From a checkpoint of a small transformer trained on Wikipedia.
Size: 9 layers, width 640, MLP 1728 SwiGLU.
Architecture: rotary positions, no biases in attention or MLP, skips across layers, capped logits.
Training: a variant of Adam for these matrices, 1230M tokens, 9385 steps.
Each number is 128 + 32 x the weight over its row's rms, rounded and kept within 0 to 255. Layers, rows and columns count from 0. Numbers have three digits each. The size before them is the row's rms in percent of the matrix's.

# down: layer 6 MLP down (transposed), 1728x640, rms 0.0343, rows 14-113, columns 520-559
# gate: layer 6 MLP gate, 1728x640, rms 0.0373, rows 15-114, columns 520-559
# up: layer 6 MLP up, 1728x640, rms 0.038, rows 15-114, columns 520-559
down14 098:101136114089177106188193099140159145117105095134125160134127057112094157131143143177183124081173114117158113132146197110
gate15 100:108129176156110068156117191149165099159119160117125129095143185112114142068160144097086134122152101099126084108165142050
up15 101:063198139118185143136176159111137114141108121125159084162099086101141117107155096115113127121117162127107121155165070115
down15 101:155148142118127139164108134110054160136115069111130133090091100131124132061100114118131084064122087121069105148153139132
gate16 079:111091152120092201131123132154114078084104112167167123141069169137140132109114077155154155151176185146158166120124142168
up16 093:072120089106117138100133094124106164174109090085078119158184111117100082114132158089106104106090116062131118123102098081
down16 086:101075107103080104166169169129158171137093146150140150139088113079124161130080081114143108152084113096125103152120115124
gate17 102:150133134241093117163115166164167135160117130128197168135154095137119157130117109179163175096171165132100109206146213120
up17 100:107129148130170192123142141113174115105104131122133176092141129152180147098133138143133131146140099127150126112116138121
down17 102:134165139156148110172099125126048123140088147058130160149119130149121145147167112146124115093136139098136122096143162098
gate18 095:172176121134110186114137152150154086107135131111103124186070123071118141207112082117125084172059079083081045137147072124
up18 091:159161100113127199126058110190145184153220115164118096169068117127090077144112117158134104128076111072107058085131170113
down18 095:156097109141137109190067080146079160124176122199131100116153093123134092123141152123139133115088113093051140075139109131
gate19 103:148116144136157144151124182183173156137102146152135124108144126172193111125116069129141143131148131179052178125085166114
up19 104:102123160136114184108173070100132119123140112165140194144151080103124173125095133090134079113056130131157112117116081153
down19 100:076182173161057119136141172115075094177128084085088132137166134108112181157142153120145118199141145113190163138125066119
gate20 087:124081122125086162104151139086137103215127156154133114136181134182113135070115157059160119159194115115091111090121094129
up20 094:132198111134117119146136139128102116234118170140150164089143147087155126179102112106116145094159104126123189103109154150
down20 094:138179105128086176126141124108130112141122087136142118049123092102114149135163119108164169128143117141134117157110135088
gate21 102:151154113147104109149114122066155110095089110081109113108176109122152109163147092114135109140159062146182122166185075107
up21 099:182169139080114142144099176126181153132130170101145139091153086084104169197143063187122144155095113150070182127113131115
down21 101:129102155130151185106193111154080137135191164145161137160085110137151102127126090122139115132140147123087151156115113141
gate22 138:092151136143170159146088084168088114130046139121172143110155126141137151111162107173138081080103145098014110156117087119
up22 112:138153150163126088165066127149061098130112126139150138138153133130153152097138184111164156144114144147090125160138081128
down22 110:134117067122101111116144187078155137122165115108136170157087129115135051159102145120125136110137105199226126130125130159
gate23 100:143163089076117124226131081116130071171135186099119119121157088065183124105091085111146172138100142116138124187120056155
up23 101:114125200170116118104158137164179124131098135167105103108124200109162173080111157149122120089198152108180121141078125107
down23 101:120128064120125161088161105155106101170099121113148132121109145072084154121119130141119134074165107184141063191131122104
gate24 095:143116183132169145155148172121078122156094135160115181133160190159163169082112171142128129093125110109128114162149149140
up24 099:125134114139189103134141103082139094164198214132110100073118095077134140100122134118078137152110103146154175107151070132
down24 101:137161094132125175156095121119127086107121154154143134125137088115102139095160151058140130117119134133128095095162125106
gate25 100:101118060170086089163176148109142092091111103136131109121107193104165160147138077130083096128081144151110135112145134085
up25 101:132108094086076146170140101194163143100141103098162119150157172129049097153127097138133100125100137150067203166198161183
down25 099:109135077141172087140149144111107139164157165143163148040136134170194097135122137178134129092118097147171086130119096187
gate26 074:112120118104048132127141144142125122154146075134202132133104073161112107100102138128127107134154115141137132145128175128
up26 083:129072122129129132131094148147170067052124128114128102113136140139159189154140106087120135160140102150147153181148115127
down26 082:117139117172199090120107133123118156148103149157056127135073134153163074096172176113107080098145131147137091144082120154
gate27 101:089080100132218155168137176205122140129090110132107116100140119163091182124103095174119133150180153143105137140071100095
up27 095:121112108145119107131060199109162057196117141070138177125126083078110217142183141155156168117119165164200118130168098106
down27 097:071111117135084158131175117175181140086131122105135135108149179148116161150161095122139093113087080160116110130162073188
gate28 111:033083130110106128157111105080102112114139111110121135163103177138123112194155142180111101198100143097168154086149141135
up28 101:101086102127130073100122148155142144111120107134120143124139125165115172205091100109096200193126099168122127163165164163
down28 102:122111170145165107159089123129098095113119148185121118149144167159152123138151096141086146171111139089028137146178048096
gate29 098:141091129102115178077088118123109102089121094105077141174141131166112123145106162092163182135178138132144092085136173101
up29 103:157151095131172101142069190133137138166111115185127140116154156109123142140110109169160162129123149088169052120149130153
down29 106:120143137127102201191118145127115118112117102114154083143158102102147110155100063176140161092132189163166130085139154163
gate30 069:111160124085095163168129164177157106146101129160184090103143145129139149117156106186164079055178115139185117165082127067
up30 081:113165152153152098140126173124102093007079071119168145144126104101108140090108128089118185100121124176109111152149167130
down30 076:115122145147118114051153176117134171183127211127080129180157138142163067181118165110103133159131106132127096132077095159
gate31 103:124097147112127156128159141079133112172161110084123099149120177145129126110115143152131156140173175154108151138153129140
up31 103:107117142162148117096141189095115110084093122178113150108116080147216106161136107097130117149091127086090152156142093110
down31 103:131053177131081139054117099100134123135122149132134113106141069136188151185090109164142140195126076110141146106199035130
gate32 104:161099145062125082120141144104136154095102121103127158084121139157127054069149147132126143115114152126174051121124113151
up32 096:125136140155124115184137102067080102166103103157091093120158052131153128098047093171167114085144192119124121155071070141
down32 096:129085108150163058106138180185178139096096102108101156175081140119095063138173144106177103117120128106128144132108110157
gate33 097:157084143128135166168145121103140112116132106138141114141103105128167117080152134164160124117114143110126133147168134158
up33 099:101123093169109178198104110126139131149122171207185098156171142070151175106103098132127149157154138088096113098061056131
down33 100:098101155157145147170151118133141060163103142119109122162150148082104072121141126165134073190058130156123127094106131090
gate34 086:167060129109107137121115086184160146106073159083114126090161158172097127130149102130174158159152160196122111107124114079
up34 091:205148135156154136097144163125125139076154138085108146130140112143139079079137145078107088129142151122112127175162154169
down34 091:089121138136076077099128121118103126119136125108094159076154154086159100165144090141158147112107087101135140115097104055
gate35 110:088097102086179126104111139146109084151140156156158188077073206078167156127118127115094080129121187146132171141152121047
up35 112:061093084136139104157086124130083148151131138091092180151057147127174167125127179103096173171132168146139109134100188134
down35 107:139134118140136152112137154166147106153093145079106118145171099119145146178121166202141139201080130095185130167115112081
gate36 105:108148115131150142158151122161174111132166113079146150077133090112143143038163135109073152155118108193183083144138148201
up36 102:126134200143125112109072090130154111133163088082144136075129097127142148178137173125110150150128093122160118083152144188
down36 103:089118114168135087098157125183110130083157106154115067202096112143126095133160122107150116104213133120157138125161173110
gate37 102:125115121119204142140096115171138150132128163125157180127144167125076179097169106095155125127092147143091094184045127113
up37 100:106092069148203116194124141192152097141109043130077106100105135132107091108194127128166151073145127199168176154110219149
down37 100:108110141119177188114092098193109129116156119149135103175140091126063157072082131079120106135120127134140163111118119154
gate38 090:116171153088119167160113144166075160076086145133135115200117163116111059114118144144145088114120111126113183095092154125
up38 090:136115164053124119148078149090167144156213114113102143101116115076138104118100118082174069072108171129062102076091140086
down38 093:158109136146076113110104111127099075129126134128209145104127088133196063177115128179166122104138108051049143096155144105
gate39 107:143078136060075121123161106124101085142164080129146158108114147185109166085150213118051105143130170079139143135124149104
up39 105:087088111069109156152090122126108099089109100147118082173088124117019102137145147199113141114105124060085174175147124117
down39 105:147134097158077126176097072161113116114104134100097139114155088101070199078171134094111118188080118071127123124131119115
gate40 084:113075103117094101154145045165171154079152153170141136081191147145139135141141055175137135132145128154167132164080091143
up40 088:121124053095147133129176115102140129144138192164117161106114170091133137136143134116141104140138107163135133166111130142
down40 089:141104144108172139069120130149137153131133111112135110212119161145156121102150164130047078130163155097121148108165124124
gate41 106:140166179152118162136112090167122072124070125147102095171059178035137158103116115086101093103130106204147087084140131123
up41 106:068076148168082193154129090098088113203151146087068113114147157114167116123130140153080137122148113135104156139118142150
down41 108:115095107097151149160167147173145113070134121139113114118086125149113113107141080115135160101159111138166144092150180136
gate42 106:109105145125111145134193165110141108123180125113132100131094134160108136118119126169131150103125135137101176054112162132
up42 095:101105047093116116083100087138123099111139198106092189170147149142163103097142115117088154146136125139148054154148164107
down42 091:150135133140171145140058125145106142104138133138197147132097146113164103072106116144189134156109127139106181145113093151
gate43 101:115120116148119094169099102123120115090135099158123142075139157169138163112110163144083076120096138112108182118127126093
up43 100:161108100175113104132124080107112136140147142152148166110111076128111131118147218175122144113147098156123138133128145094
down43 102:124141139142057158107018127144090101116115130148146177136126135177195105158182182117157099109140150130143166178156116114
gate44 097:071123150107097129140154111141139190113159142135184103113143121204158138113177161141135133149104111095133131143090181205
up44 099:125177187132137067092127087138129152107101108155134119175117115146116139144114177089108170116119130146054074159185101104
down44 101:153117122166098139138115113187100036136083108171130083123151091189087172151126120135094137108059103160099060105142109164
gate45 106:083106146121141139135120099143149112147192076137131118118158136102084154114114163104103145128127134138111116111149146116
up45 105:094114123133141101099154128155078079135143155104181196144131140151162112094154115087081161151109121118098140149147128065
down45 104:139132195106102135097122130128141137136136095129084113145120133107085221147097167059090144111155115121074126104178134105
gate46 101:129146116138110121123131097139106087178112188108178150108167119164099121114156107153086125186136136140147200125177147153
up46 102:137086079160034142161118178108135088173064208025098126121135147089150142120166113155056098123110132124159121129137147109
down46 102:139077155102121137103051169154116131130106151159157096116152105114151192109117121143127138130181143125061061152118196101
gate47 091:154155211182114131136102168215099148160154118145166108113166134187168116112140103093135106155087089172166158111124142120
up47 096:110135073094112124043127097067117210114089107167122079162126150170193167085086059167120139076108102155133105149112073153
down47 098:100151120117154106139129103041106079125099151120184149116085116115137111093110147093134129136110163127177130147111130118
gate48 104:123144127156154135195149150112155132220133139114158052198063115105125142129115163181149157061171133185115103148076165123
up48 100:149147051105075182037080148111122188107135148150118112097146142107138130110125154124177178187104140078130114110115162115
down48 098:115146112143129136151104106170149099050145140073170145105142174166145096113150128126161123144188175185098121121124144109
gate49 098:102129132169141098129186137108141102137043133211080154126151108072104069098095143157132107153117042092107107168080131168
up49 093:116092095157058122104160105157140134073125097118169153121129118207146143095110050103160120155147108192069107086155149098
down49 092:142085137113195135117152079148082120137120123135097135101116139099104055090085123125118114155168091121146098109136142130
gate50 091:111192128118136115121087163192114058113145153170148139106101116121165128105121124163146147161145164195124163168112165193
up50 099:118095012165122120163141103108132145124156129105115096137077096120102105141107118167140109097145126115124065136134178135
down50 099:168131113151102115124121054146153189123122161170100141152062115124128173171150082131098088100169141112119173132099120117
gate51 096:168139145097120135162068167150162142189139059095129134122155116135152119101149126169246160135121133140102127175119083132
up51 097:202155177175120139145150054125125098114161137127143111127085104127157067188091053050085107133109148158144160055191106142
down51 094:065122154131125155123165128206132122144129125096132069159130145091092108085107098051114081120150164130168169134157129144
gate52 081:182113156169043129099191111117111112132125150128082180139088146171113138158167062141114132145187155079139130172101118178
up52 087:160144120146139092063079138106103098170085146122116073150108149133153175099113161172138090103124151119096101144124127150
down52 091:132097140110143127168061126152126137133120182130100153148085132167090113130116170148085095032125113154106070128174066150
gate53 091:170169104146124117147150064124090184125100111125177097124135191179153139116100153127136213135152099120188086134133138137
up53 093:139166114204141107104125122128167149175125092135160153106125125091121134059145167155126065138112087136153070139100158132
down53 095:145127106158193145066116105142163064156124114119132131132128105130120081119106141150058134149089133117099124157085170108
gate54 096:113147148170115159180151126176080202115096114133092106121101127144136074132161118194119092161116085073194151142163136131
up54 099:130184149193119094151139132159160125051158135172149169095121127100119121086097152102174159136124081090100208162146101057
down54 100:157107195120193136126137136146141168136144194146056115100173128186117125086081208139118121114116116152119108069146107081
gate55 108:145142112149113079150077128173137115124079099129121144162078142197136124216078159156070117105117147103142137177156118138
up55 106:113118156127108129154133131125117151126134139114080162135081129114169042111126148130123092107201162084136080136128058095
down55 107:128114127114095122146124142192146077109106195107146131149080153091136110082131118189120143157080123091128133156155122142
gate56 105:120129104156126139138074145131087117209120102137132184184134074139121157084075175108121115139199149080135108067154137113
up56 103:143140162151061094124139151137092154114106119112132126141125172160059092095142100128149116126103143120079100115136154128
down56 103:147083147147203095157148128042097088172141168081126151092103088114139156096112156049168166159136100140076112111121088152
gate57 096:079114128123100119160175145095117105123160099127121151128141114219194087081163142137103090165084138131106128124138102129
up57 102:119131094106157107129110086113161158133132141125164127136054149139164112104133113162075146117087134100089065140120116107
down57 097:111116126142139149104151171124136084159171153161199152182164099082073121198149140127102118137100105087089131105140095114
gate58 102:151094077151184095121125147075124178112149152138158178135138091161170149153058085107143112089098137152119138115128087104
up58 106:095165143198112126107171104108072121115158104135104078165093115123105115147183126067080100138074168111087158146178112154
down58 107:144115170204109128157107099147076055125156140143102086143116099087111087120148128152125151183166141099181161103184105175
gate59 103:064119123175117129067127170113102135127155120108105139169115134129143178138086122085183120154131214115125130079143161124
up59 099:069156163142116150171114125106170101120079103144158100132161189077153104099123109112104153109133107121109100092084129168
down59 100:141140135127095150125101094097161162128075117184189179142169150188088172138140112168151066163156128139136095172103113073
gate60 079:123113115115117126158171130174149123154079131159140058144106115118137185122160112102136153111148094136150040115119101096
up60 084:165100100148200117096095120134079086139128131161104130105139080128187177172065102130084122149113123211056135139086149157
down60 085:076175086158097068087087128163146101125158160099104133127120116164124188154161094092140109118117149126154154097174156133
gate61 109:073090164125164121180093146188088114118094180035129154175136138162141120107115136186106127152120084071077085151087151158
up61 105:161129157111128098218136195126135102107083129172063121099023151148114154172108146155144096142136115124113083126164124140
down61 105:080133080098113130169088087129135125113132114131167178134114148152154129116096175099096157181097157115146122156091088119
gate62 109:128125156159102139175089149086094109147162144147130120151106103108122187129127131132171136109131116140122138137151144213
up62 101:141107112072130153120142085152134140134189161132102083081066138097112130161071154082152121159141087219150156133134151143
down62 102:099143173131144132116094133147082160119182142131179167118129138153207132145111148114135122096105103129124182187120106148
gate63 081:142168130127099145102123209108121142134101139119133173174110103069125098135161145150130180129114180123110133141124189083
up63 087:084119191128056135163135107131072083099111139166188142058113151139122170211114081131126075090140108099109131138091181112
down63 090:139126113170213126159120126132118128088179198087148128109180125132096085143131140115109136202114067134118148157139157122
gate64 086:092128134131149102124138137132110119195046129116123121136139126057100117140161079117108065105140142092102153087112156177
up64 093:136108133130171128140110156116141181142169109059103112119114108130077124052118154144124149109124131100118142150151120102
down64 094:008106120114140156132089142139132105133111122123143129180163149063110157098117101139088125183112134123163119146164131121
gate65 098:037093112130113114087181128100074100197113136085072129106137082046160097121122085125123139091114160104136100096126141131
up65 098:116149118206185147160136090145116157109075143164102132070109084105121141106117156131124153145104130198132157077144105115
down65 096:185128111125090130161096116129103126097148101181155173142148162162115088181130162144143126079152148164149153129130147154
gate66 092:111115107143109119135080157161111124128145070137103101141073162199139120083120088134108110191153100096160145159150138113
up66 104:117154128071132191172151116056139172106124157092156115090203108096079121123099108058183100065091114132140126112121108100
down66 093:154118160118127119126115102110130152091122107080158132086152144075092157134145092090126109127090143147145146125109138095
gate67 099:128122144134080120137178137105087117142100172152181136156104103108164150139177100106074157115158142097119151133119137103
up67 099:149119147091174158153130129121152159176117129084186055114139118098094169130152123136211190112117080170133141108052163146
down67 101:137132134079152136118063148212172086136163073057162186082115125112094110080137098144119123139110125164124115133165143175
gate68 101:088176093136131177115163152056175171085113082095171079100139106115162108122115125146175141134206101090144120161124116079
up68 099:134113120076083103125140207146170151067162152186099120089116111142143123170118109186148128208172102119083076179148104142
down68 100:227127124090175085120121154122122095112163152121123130104109164165160108098114076111101088174165066119147088148111087169
gate69 099:100068133136096132177213153113123121146107132127061114141104137042133055081150134138147136158112085089176120122165166169
up69 099:073091126136081120082130159183151109138108130134141069129200117141079149137182111135116176170135167156180069118105103144
down69 101:102168131099126140086117161088117112075170146155124070110115098055108127108151199120125152143086108134119087147101117179
gate70 085:158110052145131098081131126143124098194087175186114159115149141186222101122140139099122170134138084098080174190129084112
up70 093:092117124112143087041132114160125131090167155149104107120171091126086077073194099091134176059140133085177141122151157169
down70 094:186141172127123117165146144109181149142127149167127173159160120138139136090114154112111119119146079150120146116038103150
gate71 103:125149184138150172120140053116112084111148169105156148104099111144143144135114185091134161128181145104071104109116120098
up71 100:142097154158162104156139108101145163133052174079132151169104139174119141058146147173107134119160137114102062148111169175
down71 102:100160078106138173211136150170137111157134110123132093103119154144153130090154176153117136116180148141169098135150168147
gate72 101:119152132100103129155134132152090121116109113121086137175104109143192151101180177125146118143168156183120162123129150167
up72 106:133095155142082181087115063130124134103144118099099203135146144088123130100169102076139139109126062125139107128163144063
down72 104:126124157164133155109147136146157088125137066147158159126179094172192166116144120084178057112135114136115114135087122049
gate73 112:092116144147158110151139088092104107084111129162075111080164118123158129172063128127113145156113126175123137142140102110
up73 098:133133082150139128112154103112188103087113127165106172130148080075126152187126046075118120115095179145129173128174156108
down73 099:119140219158104121119139181147155164093146152135162181149103100156159159095137120130109100090130133168138100101102158091
gate74 097:096144111149147127173111134134127182155098150126201074112149139103080216150107113137115107139112155149126125169171111151
up74 094:075100139124111066073088121144114136090187132127058145211113137178093088081148123144111118140088102157136147166164115134
down74 097:167181142183132092124090106095110153113154152088140152157148120156089145157048127183172058107152091113112154166140153145
gate75 103:090116098130153129122109145143093110152071157158112099077174147105131124175102119114161121077140115133096077180183070141
up75 101:137085140141143193109132105138139128094127148172099126153132107185169090076114126082114086167144129118113173163161133072
down75 103:111129147132122170160130114108140183116194099121170142124111224093115085151130179053167155177170130132111117110161126146
gate76 106:083149107128103155113148138131133120114129120150089088118131108111194144156165142165200135087114075102164116168115149135
up76 105:206170088090170131162110142129138106134172162136141145107122121085108083171061155071117120147155163114135149041108153142
down76 107:096195114125127144077079140154117102123150119148124116176137131148160134115186179078129106144178165158099129108147125120
gate77 105:087148120139071143131198125103126114126159136056146080145131116078130126138139144124069102134121107120170097148067126130
up77 099:149153094113139125132126133158105152117167167092130035102158106123057159129133131121166098124151089158117193107100110228
down77 101:174118092190101138080081122136139130149126103124124144135133202129150207145109134119056141164124194074058113114095082127
gate78 104:107152121150174167160137096149129142117100178156192117145065181082126055109126169060109122158158109112160055073159146064
up78 101:154098180134091106099157090173070091128095162125170062134135137124104121152152089230152150121126120152141157194137121193
down78 100:125078084114136085118150080113150125116159113133123168123169178092173089111158136095134143090130191076108095165108183154
gate79 093:109154176170082191109136095070140113139115125063182079121101116164130198137106156179171208125090163092111076117081153179
up79 098:229129161133073133128148146118146120110110136115165133117119128161169072203063126148201126118113159109086060153099136099
down79 093:121130143117111119126139135144161112150167168116082119158089152168118141171107169097140094074105136108107132123105130194
gate80 083:164126150060141153073109177116142148074077110148193121134120102138105176087151107108103144133162178076055114117133125072
up80 087:143177163150149116159141173178139153074117155124096129111113096157151117143132158088153159104025058125177150152103112200
down80 085:099121096140186099119125102141135134090102155082160169072148107145102145161141178035137113095157120102148103069180168113
gate81 108:131132135160073129078178154149120076097135179068175118141094148150200146104137156091116185138087184133124087218074079128
up81 103:101134149065093141153092183140177150193143114119159164120162136141097164119149122122133086130105115085162156141089104121
down81 103:126117099107102151195136153153189091170141127112134154153164125170178157058108143140115142133129134075130131100133143162
gate82 105:158106136144087113092212149055146152184140131160066125132176126160103120128118149163121129017190135102115114129154120175
up82 102:156144118126143111103100149136139127182119132091092175140115094149125147155172082122152108137150101140170115150139074143
down82 103:112092180151148124123094093123140095080086137122141164149066121138156152136140143149121114136161151153161152117103205185
gate83 081:102156111099136146128162191062103120245120122199140096158158127132061086082133152120224147116138094123089152101142170087
up83 090:116127144125112170104144145142145087047131164087147184115092125158117138131145132124164123090135116123113150180123108168
down83 089:189113168139169139083111151084091175162145125120054114186107121118117109134130161138161110117156110115140108133044113176
gate84 098:114160129187152095180147102119107117139045160134104111131116191135088110145118119140131134125129124081132116160108165111
up84 100:139086083128090135090134125034125141138146139135138148121136120120140109095062115087110065139159158129168078189124111101
down84 101:172098080155129081089116123098131167114174191122191070094114110181138106150113103071124126097115075127155209086139179154
gate85 102:147140064160198088164123110142111177117098154137138114151109161117144163140179117111111104087115140130115186157133135139
up85 105:089150121154158132152116060130139141141171172136081105093131154117123063139153109111124128149090142132107167093129130148
down85 102:161150146081182139164162110142188073139157176123150106122156148133092136182118119149111099209088159116206130075123112139
gate86 098:138112154100113150068175113149129111156109101116144175097118102123139098120155097123148080102155113095139126186104155079
up86 097:190161100169103187109178062126151086136103156091155159077152102126111131164112111142122179106110112143095128139112117148
down86 101:130105126165140157113107108036113139119105168146131176137171165141111093209121126086114165170129136106127144184092148137
gate87 094:190100089101131211132095171125144181128137177101130141182126126062121148110115141094079159139124147094152173119123111178
up87 098:124161141095147105138142102094088214132160119118107151120169096075132140129122085113153129097130124168165122076112147130
down87 099:176152161145081108120122126102118170118138080122166155156131130141170110100156085132137128131144122101108118108063156110
gate88 097:168087221135139104057136154080106116134130144208135115160187136102193132093126156152121128134148147152135174176123143111
up88 099:179156109138088104079132117152083193091124121090130131122117094125096117132147153139098162116144105122114200098124146141
down88 099:127054102144122197184126126072133109111150078149097136112114124159101113080153139166130181136135118108113202145137169191
gate89 102:088150096113117148137161134096117136153168150161041160100074108065137136137088091146154127115126128103152093073123189146
up89 097:102139117133138134181095100115134108144130101166115125154108105167130123089153115143115192183106161139110137056176142113
down89 098:127120127119167160169111137113114155128065138140189106150117120149142140094133077065141149130057117143068084133153086145
gate90 112:161107156120082138075119114152109175144118183120156164094114175079153133109151083109105138103156150098129193112079145177
up90 101:165100091145137128182088134109179089157099184147108115159125141114121154174103096077129132120163034070120105183110072124
down90 098:118082101109132191112114114148196147165117118106149135188154141116132125103109077054156122156115141125127150122127081109
gate91 110:124056128150149055107125137177167156101172108146112107173113130075138159133140131107139077151165096077095102103134153088
up91 107:127102141158101119101101094104071106156090107127147091099138087110160099147178116123154114214171120114132106151112106145
down91 108:120121097121127154145106141130179148118133128169113087208136093161093202091129163133112106126148147128114108123102182139
gate92 108:106126142111061100117165107097129146086076127136165143120140128149158156118139112124099148136151098097145119098147124172
up92 102:106133125108140151095130172130097120100134120077140113159111158148075093087125148104131149134155138176162123120161107175
down92 101:152191164168149150122151149149092114089137077139135128140103130122114124083173082143195069129145148112120187082070093166
gate93 094:105075171110112105107090126188079121134184114154140140170144104149136153127182124134066118087080081206129117124216061127
up93 099:127108164162125077125133036155138070122123096191072133123188103178144102130113119183076077091165159072095096139062146124
down93 101:109140144101186136141094158142132163143125093064148158112107093141167135078156093155140126113115150137160115182093123123
gate94 103:165086129167140164084149178143155181105158162130132187083087141184143141128140191147154126104126174156126083197151108131
up94 104:122088136141093138114114118140093107098139109121112096134031098123137105109200151093121116174135104175160092064149164158
down94 104:094166178127106161104129090123130168163144070126101131095131127080075155140152066116087117149123084131195174170107100103
gate95 106:155123155122131135117135079114170118086089168188164141115088208155158109050139096148161137079082044131137158136195082131
up95 105:172161138120100150153137199094168110158083157158101152135047144180165138154077121140143091139146135092113206206070131104
down95 107:155106081089115094141108136133152087137111109140119089154145097128154114140116094110162156112110109120153141236105147121
gate96 095:090083134161159140131106062142179111092186145099143102140096091127170134141125137114084124096157137156127124101152147160
up96 097:102111146168088175157196119156144132172097137144137110157088063109097120103082109165137098090111153084173159110177139121
down96 098:099120173141067112051153128152134128114098189117149142106161081204147126163081165104093156185149133104196160138158169082
gate97 099:124093136155117173168123055149106098149123090183165086167168125124183077108097146183155129095115177130108105066134057069
up97 103:131144112176096172176110144127200081192123125124150064120164092077188118157110129139113130098147112120119135156186112104
down97 103:094113111140148140119111115137122151150140059126101080180118159119135120110135082106097104092150135161130176118129131095
gate98 107:103157148146132136093123137139105083162081082193131126151115129125113089204158121122126121111107096092054128142189120153
up98 102:113151112128130122151140148102147099136112180119114170126162145075121132043061115127114104139167129051129147088092034096
down98 102:020147105081114128106091134166109110200113106155110158148136127103090129085102123177053136113116089137084144148110126154
gate99 108:075139131151109111152166139136114112111109139143152100134114058083137121090092129105154102077090175115075225133016083122
up99 103:144138107120090104177157134185166140190088125131125143122145166128114162096129109208142198156135091126104083164158211111
down99 102:110099094165181098131121075104116101166152113147143095122134081138134186152105113097123070122092165071095181176095107110
gate100 094:126104122169150161056118176070066103098137146051176077130137070133149106077169095166117158123125117107158132169173152150
up100 097:150144085184204100091137130111055106122121097152070088113130101161133101124121165161167115125121157162123126143151125087
down100 099:120132142155147202107116164115120121157109169105088096182177176174181129122172139104139081115103048188186147158102183140
gate101 105:136140168189175105158095104083142079140136129120150115107109101128140099117093096177138126096083104122140118117098135181
up101 108:154115188071123098138117125112126106158108075125126125190152101120104087110123061130166122125124153086112104127124155108
down101 107:120146130090112139111173089162141163171132143147068118122134125103102137175159177111106128128148117126170123099106142103
gate102 095:137144161179119190184093138088098119139131081146125129118120136129092112144107114133106150138107090081163119131188175121
up102 099:142134100130133158133123169082161113070091183121141159187170131089139094120102120141120140084084079106158094123153103125
down102 097:117115169138164132132137136124110098115143122109138118160157112157156133161136145103130073101140140186107099170069159166
gate103 093:148088140109126138191153161121147126109160099147187111154162127064146136068140106088164141071149150134066131169157121103
up103 101:182156135135131135117124160126048089183105128148106177141067171102134065149102185105159101140136183163116111139164169127
down103 093:150079096120109155145092109133154145135133149101154054187169146099114108074126151165143139098103080141086117154131076135
gate104 099:145143153133175122115081122187123161109126136116055161113103207136146137126169148163113109198148121081180092111130160126
up104 105:110171097158135105120091185143135139129065174114094141147074134078085166122186128143164119142167097160165061109112131108
down104 103:151144111104159136132137172193154165156097234119101114163097096135102138102094139152077074145160097170154087154103122117
gate105 102:100098152136141103127098071128070109102087159107059175115183119119188072153134165102102184134120146156125096124147188083
up105 102:090082064093138114136107103064131124164125130128156074084097102082160184089196122162133138217131145134115123099191123155
down105 102:139088088150145119148138151091122144113087127075121141082132096130093112159111132139134144177086121116123163103099128120
gate106 100:157158079075129127161140125079086146070104122178142127141142117144187050123167169072159114085130084145203145151145056065
up106 101:125119097143105165140124152183089099188165144112111143135063186167125121109139131107082160177146155057119143126138194125
down106 102:110132104177059077150146156110137085101117189134120089181050115113125075080164136126097136086158161120132151145134163138
gate107 102:119090108129099179115179090178072176154158179146172106084110111163139145211140178097106146143129129156132084132157084138
up107 103:134129149158136138097088147150085119132145186180115154077163087201132103172126166135125156080114101141173062071133086100
down107 098:196105084167104155126149119225095134145143122165120119144127113159110141154137141122099136136128125141179163106090145104
gate108 105:129082175132102160111185136161164129140102181140203097142167125172182108133180124120142037130138164107126136170160122114
up108 102:125159091093130084131191155082186130111132150128139126143118085139138142113130123165176090154078128153134110176112106131
down108 100:208097063150119149130148150046090137105120132164125116139107097175154093109048079138065139124158149111176108141106101172
gate109 100:114111072089150156178165127196126130115130139102103154151154057073145112134212150104154102138106080096163083154140130163
up109 102:203105108144130155133110120156116153198087126129217159166129051070130152139146109156135135099137155103119107090150203160
down109 098:110138127155132155127128158088113135147141218144128139128123108125144092145135150141159109138098110206094080187107145107
gate110 102:168204167112132126119099123210105127125097172131115117117161185114133138093164119108085102110065109122109151180140163095
up110 101:123105184088088095162156156115143067099153112084106141132158175198112151193050129142132104128112131129076155121090137155
down110 101:120067102151152156129155116109113200125178071178104140131125174201117205095155116173113172127160097116092134138069150146
gate111 106:116114170148126132143127121189103128170083108124163151075135200127147132123087120129143132115180169103180116155174138129
up111 104:165158102195126118080153109119148105132111119165116183182109173094162113125050118141091106089134109136122090160128113126
down111 103:094095082132133111138115119123107187130155181150129176134104212086115094128118108124106139118156115143075136105127119183
gate112 103:132077111106068192116159110088097152171136118059145117117105103060106178167157094146130130101127158101132139101144124095
up112 102:136187184153101127154123130109137111122092099129107113111077124102123125088073125173127142109149109069140179092113162170
down112 102:103142111117126157165141171122164127128080155181173148158140105100062164126157125130151128138129117159160142123089133170
gate113 092:091086108140107077133170126149131152066143184180126119114089139160135078117078096155105132107088137127114080081153065110
up113 095:129095100104098135081075139087154140189147156096060154128128151077110160080137145162104173136105064175142153158108134077
down113 096:119138175101114157097092164179150228163194136203131125094144096126124072097170170049112137158182153142159145142111124202
gate114 106:129099118138124154093179189129144155168152121148112111178140125175151127096055109134152161172135069178106127153109102114
up114 104:091137135105149153171141090147104121126149161120061117161129129203095147138182100113164099087109131137185147118051120116